Weights of a small transformer language model: 3 heads of 128, biases on query, key and value.
Each number is 128 + 24 x the weight over its row's rms, rounded and kept within 0 to 255. Layers, rows and columns count from 0. Numbers have three digits each. The size before them is the row's rms in percent of the matrix's.

# layer 12 MLP up, 1024x256, rms 0.0526, rows 924-978, columns 0-127
101:135090106123083100164141156087141170091119148113119127120127153123125107152120119103114125157098150107114108119103101114129121060167132140095179155122082121096122118126114134176103066097106158126143164123097090052146093169117093166125126148108111153095097161156131138146128195158129128132172151110124128133139128138094141149125132119142096111157117121149153126101107155143143121125164
103:172146111098142153144130164143117085132092143110177144146121101121117150131110106104137155077085129114104099153174129141107147099138137168134115135081099114140087086087136141121090123128177173118133147134129129085083151131176093131072131114129116151131136124135118128115134133140117157107136154093152167107167134164131172100110120061137122152126132090134147173052139139134135092128126
103:109131185091139113118173139116118145166140108143143149145138173129140114122138057115143142141110203104148129102108082127115149127100159088152141148123153154109096126131122115073115146120157099151118164163156135165106107125158102134108126136145177084112110117101182159127095121088129154124108159097132144125114094133076127130105136149119105144087148085149146127148158121137143139150136
101:143133129108110118157096135111125144155117093113170150105118168147129142102107134166132098145105113133118099134124154115184104112139126153132124114102135081108126111138156156104128153135118160126139100138160144155093135084135132145160118110102120120153130128096138160089113094151089105114108121117104122142127122129171128123067100123113144081123127172121125083119118171099148109122148
106:139153079124114106114102174093123133107138119110131135142103089126097173112128132126114130170105142128163109107089129111165156122131183127131114145110084159122135055105120123112151153121105140134126117156109139129114108122100161112140107113167141081146159114074148119118125136113103103145133111131102091129125140125120136168144136093109134060094186122154106151166120124100106112169117
092:120128129166127166123133130159105136127142110088153142163131101058129113080117134130120109135143150155146151155136134145108149108133128130124143111135114102093147111169141136165096143140120100134121101125098124153149091125110143104124129146090149111155142126162135098127114117142131155107110173100151138096159157086122129123143130151087126141150122146181151070162089129138155120121171
102:151113123144134137063127096098132155147136146146147152127103131101123112127114161140099105131099115105109122154102120147135108107211115094110180109133149142153136130139140150135115113154110089125161100180085109169140138154131116159115157141153120103118130118117087122125128131114113122101169125139136118156152106110120136089170182160115129165141163105121121148111124098094149166149081
095:151171158059159094090129122118131088155121099132119153129147168113106150123124091120172143137135108088124163125127105129158120111089119126119145129126113135118092140115147160131129136102133118140143088133172105126148103199117149080131118140149154105143102136151112131130161125103191109106111127127147124128114134090096163122144133118104102130143134159143130129170096110109121167125122
094:125147114112110142122134193112089136120151125168110144162137124108125099112141180129129125137144157070136099160104119140156088134095097154117134163100115124152115104121133144156181148089150125172128117145144148146152123097157116130105147149127138084099156126182143148142118129082139151148104164172132121141126152192111113073184140121100129127078137133151110118133127157136108133159157
102:158135158103083098151114131137124120090118109092114179148125180150134084080144108104117155151155167154142166151102159105122156137094126113139116163095139159137135127143138165127111134127105161125152142131153072118064116118163184135128095135131123153123149094134108112100133152092062118135106087083113134117133094134138094063155142117080124158118178103157133127151143143137134100128102
094:115156138145132140108120127136153176157073142066089084104130163118151147098139099161112169098121149166111141146112139122149109136146134147156141149138153151138087124108132080113128125159131162157103164153155159141123114123116112122101136124139140155127111130119131131164134098147094105146118168151075105113126124106087169135095099170097111113167137145126153125134111108132100138086123
095:130120136076143155085122124146112126165100134129116148117118155159142154152096130102133176148166151108186124134139159120178145154145123160118152129116108116115130110166139111142130109116141102130129108175134136153147155139122092109113105162128147152137170122180082143110148132132086150167160070116108100092099128115158140117095131116118097159120127148122140127139101115124102124119154
099:120131117129145120125094158101137159139115148143126104101133104137109114080139105085132135121133140123112109131115131158136113128157085138110159125098116175137175175120101110086129129149138138136133114160127108104173115130122144132125122176105117114068167172132100127129139122140131111157122135107148118104117073101122169128096175147125132177133105101133168085118140128134110153103136
100:157095135050152149119117165114155116109104084159100101138122148107115138143131134126152153127101147089117145174117124148148120152106136124103148115125176116172130123134092146145141112155121138142128173144132144096150114131133116174141100116106145105115120108115194171149132128148131088114160158132110126119107155123110141082134132105103115087094122123125129099149129127133162092164092
096:099119125099136076134154102068123131095142102122135077117090147102141111119153111149138162130128154101168126150181128147097168132104127073135110135178139105151086125143114098168098159142173129127122142192120143116134147122132110111108079111149148136125167136107110139117127094146083117130095114136107129156163143139140121106101075143146140123137112136103129133126136140167111153107132
102:129109118104135107138147134073134141087135124116137111166131132103140108146105152108102116131145123097155124126153172146132162101120132128108124106124111109111096152111144111071097130158140099120092127148104093155147124186124136175117090165109181113091144076137160141143168150127106158087139146169121156113128137134106101116088088142147127146142162148117124132107102119164100143136117
101:137103126155117142078158160142122110092158125122127091154157116126162121173151123144115113114134120136091122098151119127163151124152088145122171160113116112173157159114134114107099122067163125156155108148131123132137126108124115101146160121156079140137120093132128137153141143161148120145117168112174100118156078094115181087149134109123139140128109141154092100120151167170157139165157
100:170148129128099150110129111113112134131100102123147136133139149166144171132156146130129154160105123125080117105119167133156133104143110133148122128133110086131130134181123072076135115123153096155163129100119092179160161081105181133118115127121096122143127122112097132139120137101143121103095135096143109090156114118186078102116143102106098147139159147132134127120131087133080092139157
106:173129114102174084137155098133158155149153091117128141116138132143182119148117131126083131112116150119113119116116132106119130164157095132077162094135110098073122154148123169100084159170084132117144166187120124141088127092154122129182138130075095126153110164134146148165139152087145117108118147154118132107110130120137153135120126132167118124097134066139106133172157147095149128119129
102:149143127119185127111106188112155074118108130137107153142082116112111078148171107139168137103142151125102140127100162089121100118137185100129124104144132129106155088128120104106127132126123075117178121137163119160115109097127117151138135130128137171124107140148117163096077117136122154109122149146144103120124130125112101126133107142065147151147160117140129133150152158124139157157109
102:102123116137107122170162127132163139119110105139132156160144148165121121108115214142157134145119146098138143107110134063154121150126186127141134128103121144112117129122111147140151111157136132158162114144151181183134112098077145204078120159131144140132117129124149108168153121141123143144147119091113124130104112144161135097128163148151107091117133140154148110102150139085131110113142
100:108113119123114138125146142148164213160139092117122119091083144124133119110144168068126148173111134122104120131158139121137091145124099149103123114140118101103143093132113173154136176093140130116184134161131137096152149116143066083136126131133132182109127138107099111127146128136097104102115152124156121175147130178113130127111134146128158134117146082149136109113154166168104106131133
091:146146148113156143124101126152179130156175137120130124133169125095150120136121166110134056135131146143108137140122112110108125153126134105111146135157179122099154108115087160138125132150166140090090147140123093171147106166167122126142116106200090127106130113095109141133100099106133129160117136107148114154121144129131149105106136114107106160145088095156122112094127091115088157143076
098:124146135124090143112143162115123118081105159147109118164105155115123144141091130106171168093114103161105118113126117144096166117122096190148144150079081109123166136123100138137116142118168127133167139164110117161126114132133125160146115142121125163133134136108093159089123130096147110087140135123191143097118146135128077162134123148156131064127099103139146152101151101110113117109124
099:078114124135146142127139104125140103160111179138156116146124133155125176111119119125152109137129125104122100155142109113093150104127117077110156135101151118180107173152143164139130119122115171111144155141151118168137166149100118119127109140125142096135115131113097149141118134112176115112130129119107118144124162094140104098118065140124116169129185122154166103109125097113125171101100
103:181137121125141123120129150145107121082139139077101139153144153095130128130100083126141167084146133121137109144098113152145081088121154148140148162116128120136113134167157129164134100151114132146104132115089135174122141143164104120104107152098143089169131130110123135137141092110132143125129182149126105123154098154109080144211129113130130142128123150148110124107143096125135098139074
097:134173121153145120088194105104141080120099100106145124140123129078130151179139099114111136146137137128123139096145083135115147125117098100147143102109121140103120164101140140117078142119129153172144166160178097119138167173107149116145096122127153108166142141112126153131144108139104132148117172149131144152119106120155118119099111136130137120136122127107111127091112144133111151066132
106:142134111094114095130112127148137111144107129108071099125135155114154136126147133103110106105125069119096135118128123152098083146107089065189135143140128122169147212127131099125127115155087167155122114182106145159129128126104130147114116103137104172123116112129135104099112114105139106118128153140122117125143181131130071062120119116137138067163181113113108128105152136112101075149089
106:146143166111149079149138141160108105159093121144112133127109115092104109079126135149143155088116126130102102143157129098127137100108102106164129125150135146111135108124111138125125154149103103138154144124153101100134135119121121124132060108112149084114072112117162131121139115139136117140170101129154151056136102117114150081112156171135127119136116135152130116131116119093128080141150
097:142130107175171081127130099094153102148114083096140178143140117134144104097139084150111171095143155109137123143134114160089145133156175112104083136114150124161162150103116096100096134113142153137118178149153098148141138121139139153167114118112125121118131138128153174121153115127082117107141127142125105154122123196170167120098094120122141109115128142153129101131130152141122124125129
098:108114076130121122107127148103112136113109117110116152098169103140135112140146094149131109131115175091122085157125112141087135114111105102129126159144145138128120080132122150103144115153114117146183132115122125165085150112155135130158133166103151067136140135118169102155083131115083110155160113183142128097151174117085153134145118124152102122094116119145118125133116106137136100155153
108:088092087130109133124126098130117137145095145097143141161131135133136118094146142132121112163140105129121123162147131148136148129053121079100143140129084050129100142167145124113098138124140159106141155136107115124133081142130148118106124137153120173121102105101163141104139134132140138089133093163121140109103101139121115186143147130152150127121136109110099126115158110150127116140084
096:121133122119141115075143159177182131147110134133147160135089158133176152129145163141125117140124097097137083073136134154121118108129171140135139136175121120074140112114149107093107181106088126118126129119122188112082142137137153173118151148115154129118138109115167122126156135131138089081108117087165119155118104148124167151119118142150129122126125103146116183172067106096099122119109
101:120169107108148104124143146140140106117158110145110126096099151136124095131123150134162101135102159145149151142148147120136109128159122129141141113167076091130103144116071158140132122164166108125152145123096150151107160144151182144124126136107117146108126120159115138082105147102138107135123135153172137147113118147104094101157109137147071197183117130128118157121155121178134151173119
097:118111134094144069120141136121142106081141120121136139129110127079127123103098118165163121086125175153118126116137111158095132130161118152163127124161150110072142113155137142139131175158164133150131129131076100121108165145116088147142126102106121137170094109138128175121121104126111117166122137089111148119145133128136165139111106187147151115112086126132111143130156141104125097116110
095:134136143130077123109111121130129123158165143125139155155098141094145151129112136104105137076175114150078137158119101128120094106126102118096123125118084148127116155127159121096122162118119128136131144150133173122119108106144178111133115164142147173154123109129109155143158125133129123099115120119118120159145146130098157162132140143133085112106123127153115131141116105150139146138126
097:145137129121142114149135134090133143129140148117158114121094200127167137112171178144150131144123126131158137099106155122122133115162124067166096111145076116163100112137112117107172145089100135142139125155057135121156110135124126129125114124136180119091112140165108131153120141164124108081157115147121119166151180168157068094132181124136163107160089135150108130099167123142141115140096
098:154166146135150172141118139116098132134110155095053146162119168103149120162152133117098142126113135114123121141087111125149119106135138144143117114126141142110158133176088168160097114109136121150124117133092139194155167167143132111124164178079153120111141149123122120104139088104154133178169175142127141158104100156111156077138130122116078136101103120150133120093130142136165114154127
099:134120143125128150112149104102077153121161115146129139130121102120138157149149167147120078132189074114138125113145141138108176162159156105124098127112136142092119109139150140128124169118144099120115128160171128136117119141113140144104134127108155126157124120126121166142102072132147153185133125117137092117172125157092106104143164099117090108131151131109111117145112104168086075092131
098:129125130116142118113061151124101093113125152154164142176128151092114121146113167124150153156115149137129111109175132134136140116127100138172138110172157165104161110204145121104091162110151119120138140156148117148117138131090117100128113155095102135090119089157100169093167127136130150144118139147162115136116064120128108126108140138143131121168150079116097100173087181179143142199137
114:111107142129162129139076175132127108124135141112098143103154144160108154124141153143116162142099130147117108152153146139162182119111136139086131164128126153159122116132132088094091139094134118130151121110109090078114152139126118143113102101118154171162074146120138082130108090135124100103152088150157153101132172075121141128156127073119125120132158085129103119131123077141078139190111
100:126107104124122122089125150142125098159058136133137121120159108175102168113146083147176149142138109133133142137103150143159135163101122135138145144128130121118125148122108164135145090125153154115108162123157115197101115156103106146118133131143140124136170167169160141127108093141119143145153141132109158116113148135090130074157098148107124137095092115140171159156154113105123154128119
101:113104128092079092116128112164173133084141118106119147144150107147154089132153141163112061141122114130126138092146148124107148124093095089109102142149123135064120140125110149122105167131137128157154113147122107104133093112119117148138145129093126142125101155133078147141143144148154100116170118138153090133171109129146127090119127078141129124139113101147163148133153161148136165135130
095:160107123121123125135143116147099130168117100122098088140156105135141144099109139141150136098116116140110155124100104114152134106129096121165129116155156145141133118124126148155111074122093147098132121132134138133125136139135117127122112125167169136157126165135096100141110146087146100128115163096182177112129131123124088120112124112111157157133115160131128116121160112137098157160115
103:150150109104134105130105146124136120123116158106107152094122187142153093100119147151147075179131114093147117139130134144142110130140184058129099101152118119109123119114119114083153133098131131174143122148116133125108132084113092119160141178089118125102141141156160138150128105091134112143150159132141130131159124099145072147138132131129102107140169146146115146069160149168095122060118
104:108156136155105096160179109148100114140128122091126171172165161122154137127131105132126128191116146147157121110145167111101150125088106170135133169138118142150153139145144150139133118133151157086127116156128134074131081097137118070086097104087148141119157143142123099139170125095102121083146168105128120119097127131163098125120097111101135131118087127065136084093148148121134144069086
102:083130070101162109131179133194146118106149136126107098141102146101124153117150102107083113090089157105142076143158144146101121121105120155140126161131114054101101098157134098128140098137153113081147137138139114137125144135150127126133093138120132136103127119110135112156116138134122130076128142154095141157105127123120150185103154129166179175169144105105164070170118113132121097137125
092:180168114080131126093133126150122148124112123126123162114102126114155164129119104140115161068151124080088125119143111141163113123110131083112146116071181087147189077084104110131135150122141112114105102172057144139117133121139107146174120174128089110137167106170107138097141139152137131086100135133121148136117104140120153104144162102100186126167186088179113131144110124152110136154152
100:139162143114141114090135137149145105149102138116172108111105109116146122152141131071105130083152143153121135165165148121133133176089113108143137107157140149102163144137125131120076143150145119120122168127133082140129150156131149153078110106141138115071104129094143187101146088105124146137106161131124133136155143088171122116118130112122123120114106166148137088157107094151140133111141
105:098124099144077147108113121086110107133134136148143130131145128135136107111134114134157115100120138100121129109119151118112108094120125131125142106145140183079153119159159165117127129097073144099164118149154118153163143114156127141116144184148118139141090155077119046136143097126146151131135099169137127092153110147102148140145124128104117152107152095123143117158110153152132080129137
100:130101121122092123137136160134152115104150139108143140154122150133124117179119111107112116108172130129141124110101179061092162108149139060135150095110126120145102144140129123109114115078138162147143154180144105154107184162123155133122158149124120120120104139121176112125115118136118134118174122126118137128118145185122156141080166116123085095151138156156150159145157162126136101111133
107:151104097145108196130096163081128108147134100136144156144138126141121133143115144109141104115155094123100131103147104142082137151184133141095112152115106134112126131134119119139133144057123121111140175104150166150137158169134129134081126084161116151144179142167140137126128093133118127109102119131152128148136150135119072088129126160099067158140132076125108134161093128158131127145170
103:141139053106112113101113108085092112152127131149143146123120120132139100099160093126121131111115125150131115149122103067094116087162114165144118154103143141104172143135166153107150092136161117114131128140153117137163105116155107121123133082102121112097075157102116126113124107147140130104115129183151086163131106154137095134133076139140156175121177121120153147114137123123148131183102
103:097125109082070083126121106116131141094109167130139152136074114113142079128139141085158086108135130143185126122123134092124159167121127165122116130129147187126111158148199111144101132126161114144142121161101109115113139128164121083150138113104171163146166125148155116120115121138114086104139130096142122136098143105135134103126125120140107115121150105130091123113132140123137162081113
092:110120087124122114113101161116116123115163154130170124142078142165122111097113097141105089149122119133153126144147126159137120123154113111137111086146106129085117163142146162145100136163152159141144111137077156142121127156132094141119129160118179169099143125096116133129099096111152088115129115081114111147131113141184137133182135158155121118116138149112132097132150169129103109112121
# layer 12 MLP down (transposed), 1024x256, rms 0.0526, rows 924-977, columns 0-127
106:155162151179136093129112144104172151060108127120137119099152092135098156112111152100118115151138082099133158118149137154129122118120120132163138117132107142091150101131082089127078186153127105115149119147125111131107156142144141122141168125148071155112104079117121140121105132074102164153127106083082144149117127185138138063122143133108089168119106096099091152140146099098102126170126
105:100149112123139119142123142114100093135170119145126139096097139123116123103149138111106148113159110150135101125166079131121107180120137083105140120129102141116110154149099151146145130103137123176127128106082116122120113111037143133159135108101129109109147091122169143109075167127124145132039088112124109131087144124124139128148143167136172103145065118117109147152118149112164157138126
111:127147109164113171159143051113139166140116172132126098161144143102088157122152156116140106093147154146136107141160114149135148161110152135129136093118138135153146121147130128148138109077133104115121172107138121104123078144165154104115168157143113118076112122128114170061127133122134148163186149118156154125070112074158179129139113081118111136109127122100109106143148102134181134118104
097:138123114127135133119146116134142115124136206125164139107128151161093114138074124143148161127104115143125123143088107156112124148140116113087147159149129143144129138136163124191162118141132116158141101173109142155153098145153122168130147137142171126120142159121134133138120192087139145099113157152163093093134140130140136151130155091133168111126134115165113117106148119134061126138072
111:113131119148101127111120128120123159139134125125147159099106149163166118092121143096135069118161119143096167139162078114150147103146125103117140129153124137148088094133096125131099081146055126074095105063125143107103125121108165157151124125136118126127159086151113119139093133139146113104165136091082116120158102141183119112130154096107130113141147133148138088098159183140096157142121
099:131133153102138134138165104151142159106105148139092085132137171132132101175125157109131163122148142086160107164106123111142101134163124077132107117142159132141141141095163173158146127104177118101123122099096165129099153125123151116141087114135072116107149131122132111106185130155076097119113107093152130127148122126105091126094123160127146139111111107132113196150115139137145134140135
102:121128146140095138100135133118150158111114117118112141144192105124135098162109143104105146144147116183152134137134122118102074113077131139111120121151126171114121169145108127114114127133110141092127122127166135148122076113164129119144186106083144117137116161107188113109122170157127112182139146144155147122133111153165099130099151175132101092100130122107118123153100153124124145077131
099:150103139114142170140105135124092142129132113131119141122104130108119101123164157189137119114168099132155105146155107134154172094092133126126139157106129133105086092122110118111125119157150131093141113101109100098134138135093087124146128129122150105107117178142141109090104159157115115171163137134084113126096101145159081128115156182086131126133124141169144133112159113147081113186177
095:124147188158173126144105148130136156110100122104124099109137163091151109104120114117061117154102088128156117114065135120130090123139141122161119110162101154154120147156104097101135125129156117142139121124151148096106127109113157088151107110143091122093094122103138123135095105185152126085105097133158110121120136092104117098110103104148128157160137153103084126123153147098103122104156
110:126125116130141176159162149125125113095125114147132134148089130112154165158146137112147094152112116161096139119134125191125124100104159134105128138109203125103136157108112106112131112129120101187123113098145161089145116086114128147102121141130158151128135151091109101091140169095135096134161150118179142153139120173130125142156154151101126152118139135156092137140126154089093137118091
100:151116124130092124177138093133093115113098136133173141113104141082140122152131154189167133120118141111113151181179100129103138104091066107120140095114156175147118085117107151132160132126144129133155100163129139164137143162197135100121119104169144143105107134126142107128107119110112124110114138118122154139072109158102135136136164154109101130101117111097099134085142146134163135115192
090:145168163146116072129103153179127121150155096115126121118131106135150123163118128170134114107169123154123135131118160123119130107179097143130121094138153145169140135132114107131105148139109153139127162131098146144107110102113128119120100137102171134123089158098176165099164117148136109123149130111093149090151146140123108186099160183194150170072110140133114143123114132139120150190097
094:095163121098104135112153172144120128094100154102119118145128121143103173102105117139137094173121113162076154127111139135099148148090174136135132170098118141130114107114124139136091162140132130090117137102129094151153166139035116089135135143150101115104150122151083127133151119135139146147126148130137151153162153190135137130098123117129127125122142123068127146103121162110169125097156
107:148141161159090121144119065186167163133121151129112108102133112112075079158129165098097090140136134150124146123153152127135115097161089169124136161085100107161142158123144115123119130186143155135145109142137140119130109098120127148126138076120115124187124192151131111128111095164118114086083104107117138132147100163099142133140103113186159132113170175120120134137154123148123107114092
098:090095128165113124128158161144162135139104095145154159114119121159129144137122143150123147116157134187119120112130109158127078142098112123156130104149147105121141125074132125144145082100169120084171122113136161108150141072079130140133128122129151130122137149105134159140139145136184144152112110135176162055129148151155157127114125092077128124107089130115173109125121111153088101139117
099:148155138112106123141130105119169135143136144109110123102120125165140131071156133136122099138087090142122156114102145105116100114122129116114104155142153123081118112162117134112156101119098111143129116087089111142115123096120121137132083116134131137130158120099162127131140109126158112111148106122158130156120109092134133108130129157107140094118118131117129125144110096137123097161134
091:163130142114128123110093124149080130149150095093180125131145161130123135121108098140120136113113103119156133080112158146144134103103033125117120092101147125154080137125142116141179151153170106105148143125112139159077138120114177095118123160163109107142144139146110157114145072116133110114164135203138123125132104163113102127146148150122129168090156151110139125106146150093128123151071
100:113111137113107123152095105128099125136191141152134094132074126089126096111114122135104151148109121104112124141131127176151144122110141123118129126094141198135111120149136140129176147134154122122126119119138140107111088132103089109094158137141165112143156107165116086131133104118148108180134110140154174122139131105121139174127178147108176120145123127141104119136116164155148117109150
102:099136108101150142129131180140127154144094115174154138118121142148089091123088120103164158127159110126120150123112157179124153104120123128161196144170163125129148122131134149083124130128119110149130116167151102136155134101138093133130189138130130111094114122139148083134154156090137124148162119088160154092087143151085157160121141134101138119105116102117121106114170130114115143130181
102:161142099137091131152117127093144131109170158136138125142131153096129121120137117122165118093115183179094142121088097123095088152103120171107110133133129093136146098133108132154112183145152104080162129167094140152145140141161137177172112114100128133150102113088087134118115132141113110098120154130157113113124137091096115140110161139139103126110122108151110094113085164134178142171089
110:133129163121145124156126146155103127118094139104124149091125105157110151154133142150176118136133069109146126125120134171123133153090119186083170113131138117147114107123142151114121166129154110166113141123162125121101165139145120090151115135125173122155162130161084132141121112087103092126154133119147112138109124136144158116112159135123141103142133094140154148141125141116130139109121
099:157160136085139115091133095077115104144097134149117070118080166107153079141119163130181090098175143098129113126125135113107110138132146118099120138146149119130122135127114109108168140099118090131109125122172132113133121151098157143162138086143118126130132136094167099134121154105140141119111121135144135096145130149147099140111119142126172092156103099166139129145091104157128142122065
088:171147133113078161107168159144126141162128123183157123116122098134064129109141125126139169145129167105162103145133140123109135140107161127126099136145110133137133167145146083129113131079159118101152134104127139160127153133058099089095098132130164104118172123129133073131148146129111085143130134084118192141131140122133137175123112114147092076120128120131126151143141103146111141184109
095:141128107152165156127109141120115162110141085079156121112140131137141112093136154088114115113126161136080155104090124089106109117100167127127110124145121107141140119112080112169116127118139146118099121135112135139110125164140055109108159089128120141119143125111096140129127094109150124156127124106097142164160171154141134107116178163151173090147157138104159137144120160128130124109170
109:126106093211152133149148130129077126058104059126117114100126153161126114138106130162140133160157151102135106147119155124111116125104106126139128155116084108116098106132135122136134108119120118101113138127170131148150161142145108107163184093116104064131160127135084149148154106147155105128140122145187117151139141149139140134162126139083140108115102143127128121112157151097076118136115
106:074102110152106167134156097153082127120130117141115096111135110098123103083085115112106112153118131185101119144111125162100169136089132135161104096137137132144124106145098121164089150136134160126121140094124180109162134105154109137094156141135105088101118098148158113148136123095153115171118153098136141137134159117126191157097132153113116061109160110134128134190144130104160126111110
105:102143132097130129144133140109161139093128125159127097168111136149114135136116104144141097134096075180093117157150121120089143122129113129103114117139141154090128125138113072160140090132117124152101153171122145169161125149092150139152116106123112141133167164161060106184109142132115121157118137121111108131137124100157142187081135153127124114152130143100135078096142131144106154176155
105:138140115135132118120136176119089146074126125106107127107081116069184132131122091141119168057160125076121106109112149122118130156057137130125113089124086138126111128116102132139164123161186126129113093116132132146109135134169122109142107131163128104128110150137113127137143151120139151126126092130161098100152146124172135128100138106149144140140144128096138084085142123093125125128137
107:135120156194168138145104129131093172069190124185142118100123115108123168125119130121094090116137088138113152163122134133109097133171124113137093117108140128133122125087105116152134172095147098149108179114128138101117169139158142144138150142159110161158150117148136122131137139139132141151188132119133121183105157122096148129123186123128096090126132123096137124093117114122103125120162
099:152107121142112106158111125113151161128113108151097132124099143136160187089155173123132142114093117138084128140135159141148156111152125092149119121156121102121144110113098102119151128104097170129114129124165070127118135156053164152061151133155087121096127184151131140134135138100113157109156116090125090113151171132141145100105166128152172121125145149154135124129152164159115116137128
107:107121149169132157134082134121140113078109156117134109114132128098102124124122116146147140092148132119098141125150142151109136129089091132121138139144114136172105148130136129098135142144124149160112096148139157140136093130147171129092114113139111115175098072137111081127130146148136137153134107126117138168137148120126112131090112146108114172095085132124145135160102130116181131092166
115:145126166102138108120137140126170103090109162180134115136166120156100133098114101107119144177119125151121129156119178163102187117140087092113122119123116151133115100151111124139171110137134096114115117115102173164141166097107144125141150117117137114133131142136110151112129138134157108107111125125114128122118092157142105142127081110124160157091125088173127158103137114112144178163121
101:110187159116109113130129138141105121112105115119163113103102099080106112109117124129142107121162098139146134144139130134139102124169144127134145139149144150104125135165109143122107088099087108169087164118119185089158074130099105146139150140130157078155115182125124159123141105147118106095155090141134119109120120093148158081137160109121097188091077128137141159123174142115130105112149
086:123136128167105151121095107160104126141132120102152153130129117085112125117130116121110103129137119130111152150095112132137093150121152128133180065102127159110135099121126097141109140115066176110146126133132138145137116175125113095088131163155122136112128147143135128123107067141166112126128141116096144124106101156097149154130101081132126159112132120149107134113108128073107065093110
097:114135140142126132093106104131124130155090125167129116124100124146118128173188116136142090157124130119130149115127100118185149118112144101144144121104154112113081113138123117113148111164135159119155103105122149126129100152110186137086147090152088143158159138135117116109116120135122109088138132144095162145148162148138156117151124147097103142137135077134118118148155108131161167095107
094:111158138102102090139108137118080137146084151146144087156104139130190141116133140112087118150111116109129108096119148130118099139082118102150114161177120134129112139109151144110110147197119153118139123104136133107154112113119151092124132080111091101154129158138150126151130116157089122119165066153195131094118080104171145120131105082131153132120093165118120124151166117118111156144131
102:123110122136133171127115113127136105167118142149137135107130134104082151129088128159095140095128125124142112145121136096098118123128172132113154125133104104149105151139114113112142105153133198105086135144105127106128116113142123119159101116111127120160167101147082141173128151129170155128085099093131145103119132141113129144109114111092139144119074119143142140118159128145076102129114
094:123135131129118155153132141133124181121134136124124141115121164114164170132105139100133105091139154129077097141132107138174116137143142122095178128132074154117132124122084070200113128148142119161133154133126105096186103109066120120120074146122140139139128126175139153084094121104156119160164122167139104117119125133116113115136119110139134117171142123116093109132089125140130102111164
105:118139190167129131163166142167144107123130171131117148124123141119108109157121114093092139153165124110116143093146153120130085078120166117113104127143136116157152176119161125093125133090143112135101167081128111115165119122163163172084099155120095102110104108115134118102212142155118103082118120120119105130135137149090149106123117108148147106130102116125113127164125115143143141141145
089:130108170113128146140131138112127120113118177177156125145173143116171129144145104135133161164109090103154160151112104155129133129131109131166101090165149107120140147187144119135181115125135117136115112111145134120081143112151096103087117160129124116129133106151151164148164146138135151135105074126123138143171116160118121149157128131142160117146124087175129106142139110167119131174107
113:112135136131141120123095079140145129144151101141113119109133158126137160116120133108140148178106113095125147150118133097169060166160115147172129112150143126135147159130162136147159101143160139133120089141080127119146148186136175109138099122143122112145150104152107127125102102107108121076123120143118118120096116105192146131123142113151149096130128145149124106129084112115151093179137
104:132129130147163128194141137137135127136120122139087123100122137121144142140100137120155107102074111101130100140122140149136122157146134144132134086101131066182064120117121114134091158137091116130086139118094135117185104129117111155165077128181116103111157131133128154124109152139129112153159125163140113158117130167098134136105116135134137169117148153100102177142112154123127155086145
094:155116156151112141115160099105111135146125109104099130130129129141092126111094120177142122138148103145125096129144155106130122112118096149108130127121160144153099141170124151112111120191132167075111133105122156157154099146133128142108111135108139130149136131149129118141105176121119143096093181097126143098118124127138140150096133123140106123134064133143139125125144111129109131126155
098:112114123110152112149095118091143150086131160102159130158115103121143130139139152137128130148121145133119088149150153123168088139094125113124106176142081095070129098161147122134090143125118123149109131120138119124128099143169165180139130130097104117183164115154136149131131106144109110142122105159122105107131128114135122069154067109163100124127121139096135099136132130118123123168119
100:140112115088123088103130087099125162162121158086166123108156099090131112133112106109151142150175101135140110146134097094123147091110141154151160082125164134142115092133140101125171163114109134129049113131153103153117162117109150142090110138123104124155134123089147136150136149111127137186093108144129124116106163099134135132124151178110159110143096133141083143165116125146116167108125
103:159135157135118121126124146103149135079107111128067151092176111144154126150129165066082133134100101137076122138116157120112137128135103135124109126137114127125150121114156136097053116139125123119095147117117161137143126086098156137094102137153171119117151115122165161114121130124134105100106128122132172155143113153113118128153160154124129170111131149120139111147123084135118132128106
107:133151148128134153116141119134115171181178181135144128144178128116139131106091125092127106147109149113100128135113150103154122074134129160169130121117115115135139105143136134096151158142126094122112126159107141104137102151106133166138074177140132131154128134094112116156087129092102111097156133112088131175128110153141122151100084131150091152102108127140120142119143065176089160097156
096:149131162110131126117148144082094109107103117137157091175130099183137134162116169111169134164094145174113150165149150114141171112094077127160115089159125090169143152141149112078101137157115123144119141122143126103132138120153106134155124117128119114069114150108108147106177141135129155138106139109149175133090145119110149141087164109181136140118104162130144101139153139143183153151116
100:121125141132139146132144104114121136102135148088132145119135108107092105122113136116124167148150107140091091153118108159116150097127157135144143160154146104136142105134138142132131115153092120124169132120150173143111149093175134115160099122129140196128141146150065118153093133099139102149124112135152131080104184093121131146143136091138166076143103128144148143070132151115116088109141
112:159113149106110129086150104138093111088130138160130133105085132128138111159159148133174119126117200138198083123165115133094175120101146176107127144090124144158107146104132154120084086166107121131127102135163134144134131094141150129114082137114144116166103115153162152148116120107114131092123107151140119120105124129065156102144102138123136131134177119111134110145114122149122127129146
102:062139105116123145160155123146140190154092140158126144147096144143149073116139181129160095121138118166130148100132160142129149122103109160094113112124149148127138103117150099170130163143141120100143084118146131150155122103128099130092154120113141145121131107126085068173119114141122125096133133093144116117150133096127151143126152139112108122138102087184144139098161158106119144154147
101:112126081186153133167109174131132101145134129150153147118142136146110100139127124131161089106167158122117157107128091150068115149140168145118124169158141136136147122131111163134105165077154114061104180089126178137159115136165144089087109109134130144124128124139158107131146126153126085112109140110116153165145112142132107111128145140115088095145149127132073123123111141143098099128179
100:116099128125142098124103148082092096132138167132139125099132136090131144100107171101099113091089188115094134154136121109110127092147099117128119108151138106169091105120105137134150131108132101139126115105140138105126127129160109134111111125165082107130124082084152149147114107175113161161078134106120120123115134083097112157103110176109142196127135168171150126118113139124103111151101
103:147128135118131124103116152164122137114069118122128127151089117118104132152109140146080170122167105122124139141112121108123084109192143129147124155103096097146134164140136117077087153082124159127137137137138169123126122171094106156093144136114132115113118118086135144124117139149105215080140127130177161106125119129129169134121155155125177121102087124114123129155159122122120105144151